{
  "n_layer": 17,
  "d_model": 128,
  "n_head": 2,
  "n_kv_head": 2,
  "head_dim": 64,
  "d_mlp": 640,
  "vocab_size": 8192,
  "activation": "squared_relu",
  "norm": "rmsnorm",
  "norm_place": "pre",
  "norm_eps": 1e-05,
  "positions": "rope",
  "rope_base": 1020.0,
  "rope_fraction": 0.5,
  "qk_norm": true,
  "attn_scale": 0.2,
  "bias": "none",
  "tie_embeddings": true,
  "parallel_block": false,
  "extras": ["some layers without attention", "local attention windows", "gated attention", "capped logits"],
  "init": "normal",
  "init_std_qkv": 0.0973,
  "init_std_o": 0.0167,
  "init_std_up": 0.0973,
  "init_std_down": 0.00746,
  "optimizer": "muon",
  "lr": 0.0147,
  "lr_mult_down": 3.0,
  "beta1": 0.9,
  "lr_head": 0.0153,
  "warmup_steps": 92,
  "schedule": "wsd",
  "decay_fraction": 0.857,
  "decay_shape": "linear",
  "final_lr_fraction": 0.0,
  "batch_tokens": [16384, 32768, 49152],
  "seq_len": 2048,
  "doc_mask": true,
  "train_tokens": 286100000,
  "steps": 9134,
  "dataset": "wikipedia_en"
}
Each number is 200 + 40 x the weight over the matrix's rms, rounded and kept within 0 to 999. Layers, rows and columns count from 0.

# layer 3 MLP down (transposed), 640x128, rms 0.405, rows 634-639, columns 0-127
218,237,136,186,134,237,218,231,191,156,179,240,222,200,287,171,137,183,239,231,149,266,255,236,181,233,104,276,196,183,171,234,229,127,179,167,209,265,177,173,121,207,154,194,139,244,184,165,257,286,213,183,172,204,185,224,246,240,237,269,140,208,149,176,168,185,168,185,159,205,163,159,168,269,264,301,188,180,243,218,203,238,235,201,185,213,188,195,156,180,188,233,262,212,228,273,148,217,215,181,172,192,197,232,174,239,233,170,264,230,284,242,194,246,196,251,290,216,153,140,212,247,237,235,147,187,203,185
216,197,136,228,235,131,125,189,232,185,276,193,238,182,210,180,162,156,155,176,206,181,163,224,227,245,249,213,107,219,181,199,268,259,206,168,269,187,292,193,219,215,190,224,178,163,181,252,181,294,226,201,189,241,250,190,216,231,209,181,212,189,237,118,174,155,166,266,217,175,115,151,172,202,146,247,302,202,245,312,146,198,347,122,215,213,178,216,171,218,254,108,194,150,146,261,173,211,223,271,134,248,219,141,223,225,218,208,235,180,238,140,206,219,148,248,139,135,232,212,193,187,170,241,128,261,228,194
220,168,167,221,246,154,172,188,175,223,257,159,230,213,198,223,217,199,220,248,135,182,173,176,232,176,178,206,208,231,173,191,220,239,154,230,225,248,103,188,187,179,185,254,207,197,92,141,355,164,234,146,245,126,250,239,123,77,280,162,215,222,213,187,164,241,142,172,165,255,224,209,186,272,230,90,187,176,199,201,291,131,300,229,142,188,174,182,197,169,229,178,195,162,244,319,216,162,200,344,191,232,157,195,168,219,231,146,209,100,282,203,224,213,221,229,106,229,293,229,229,233,272,224,273,178,118,171
210,172,169,199,174,177,190,178,241,192,173,201,217,198,176,217,211,196,218,191,184,247,209,192,194,183,167,210,214,218,192,228,203,207,180,215,178,230,219,191,202,223,207,224,182,237,207,176,213,225,186,196,214,178,213,160,212,187,197,197,195,196,231,210,195,174,207,196,217,231,194,188,221,209,212,201,190,185,215,222,165,184,200,197,204,186,210,166,187,201,198,200,204,192,192,189,193,192,213,190,184,206,230,186,198,201,194,220,207,174,210,178,218,207,192,200,193,205,191,179,194,210,180,169,226,204,181,198
179,238,207,297,211,174,237,183,185,165,205,215,232,225,231,248,192,166,298,257,222,194,145,162,161,171,223,201,238,161,171,190,255,230,205,205,188,129,164,231,207,206,167,155,204,234,199,143,174,200,181,147,173,149,167,175,212,169,180,159,198,252,172,186,227,223,149,190,192,171,230,132,212,239,165,200,193,225,249,183,210,226,193,130,180,155,224,147,161,166,175,181,205,194,239,194,188,259,178,154,219,254,191,236,209,191,183,243,185,138,132,197,244,193,196,226,244,215,169,217,229,286,199,207,217,190,187,164
264,263,183,175,217,239,227,270,215,154,212,261,190,160,239,173,195,211,184,228,203,156,215,138,224,233,215,265,178,245,204,258,215,179,249,186,191,204,261,184,182,192,187,224,255,231,141,184,245,279,210,219,161,219,166,254,169,206,110,175,276,143,195,214,192,205,283,206,244,202,155,136,185,202,197,234,168,206,268,249,227,252,209,271,178,157,165,207,195,191,185,183,209,128,239,246,202,272,163,166,179,215,213,152,173,192,186,126,223,156,150,176,201,221,241,187,184,136,205,195,199,225,185,240,230,131,201,156
# layer 3 MLP up, 640x128, rms 0.318, rows 635-639, columns 0-127
173,249,188,185,241,261,217,180,246,189,226,229,149,121,254,194,172,163,96,222,197,234,122,206,225,191,177,202,181,202,257,193,172,113,240,228,220,213,189,259,261,182,169,165,170,264,224,282,143,163,193,174,227,277,174,181,248,164,240,215,208,132,156,224,225,297,151,207,140,234,181,203,120,122,217,182,191,154,278,208,240,243,124,214,167,245,169,256,90,176,223,327,127,195,178,159,274,147,151,158,202,263,154,244,320,201,176,144,229,220,116,240,236,235,172,204,248,205,181,227,224,111,187,94,248,127,177,246
187,305,257,237,117,197,161,81,190,103,151,228,213,185,170,201,212,197,166,230,131,232,192,199,228,142,232,219,130,238,243,212,170,159,207,129,208,224,189,234,239,173,258,242,227,273,157,229,256,122,144,251,247,219,258,196,198,131,198,174,169,243,254,140,145,177,249,302,236,147,234,172,182,210,165,127,194,186,161,216,182,177,208,138,219,251,228,153,151,247,235,274,181,124,219,230,143,323,62,170,258,193,128,324,246,150,191,183,266,218,72,211,137,232,102,191,233,315,223,202,240,202,203,300,236,232,198,161
181,188,217,198,244,214,189,210,205,189,201,187,209,178,217,222,233,191,216,209,198,210,180,197,203,200,198,175,214,209,222,171,213,184,197,185,198,182,206,204,224,208,227,226,202,239,228,202,188,236,197,190,202,225,175,188,206,217,190,214,194,221,199,200,188,177,198,229,184,143,222,204,223,203,206,204,207,187,208,189,213,169,193,182,198,166,177,184,234,193,219,195,216,201,195,216,187,198,191,237,193,226,184,202,201,232,215,188,199,213,239,195,175,220,178,211,219,205,163,220,224,211,177,196,192,195,190,210
261,223,222,206,162,196,155,245,107,235,211,178,187,209,186,207,207,213,187,176,206,193,210,194,199,211,144,191,152,163,219,210,162,208,282,252,202,206,218,201,185,205,150,226,192,207,178,236,120,192,254,144,248,203,143,254,212,205,217,178,96,124,248,166,209,241,143,205,110,193,241,239,199,179,188,281,232,198,193,180,205,163,197,162,255,282,222,188,209,204,199,193,228,234,223,191,227,153,224,222,209,222,209,197,223,252,215,183,255,163,197,203,170,213,214,195,159,173,204,205,142,203,218,213,160,119,150,193
254,235,155,242,221,157,220,162,159,215,226,214,179,192,225,264,177,196,242,182,281,196,182,223,198,237,236,155,223,242,247,267,191,229,195,217,136,168,200,252,197,272,316,120,190,184,174,200,211,204,205,181,230,202,194,248,229,144,247,241,203,193,196,185,222,260,180,220,146,185,253,197,229,217,170,220,179,171,266,253,188,219,209,231,179,225,276,148,207,159,214,231,168,210,208,171,250,171,239,182,199,187,254,248,187,194,184,186,207,153,152,268,195,239,294,184,147,250,139,138,224,157,232,244,201,210,183,188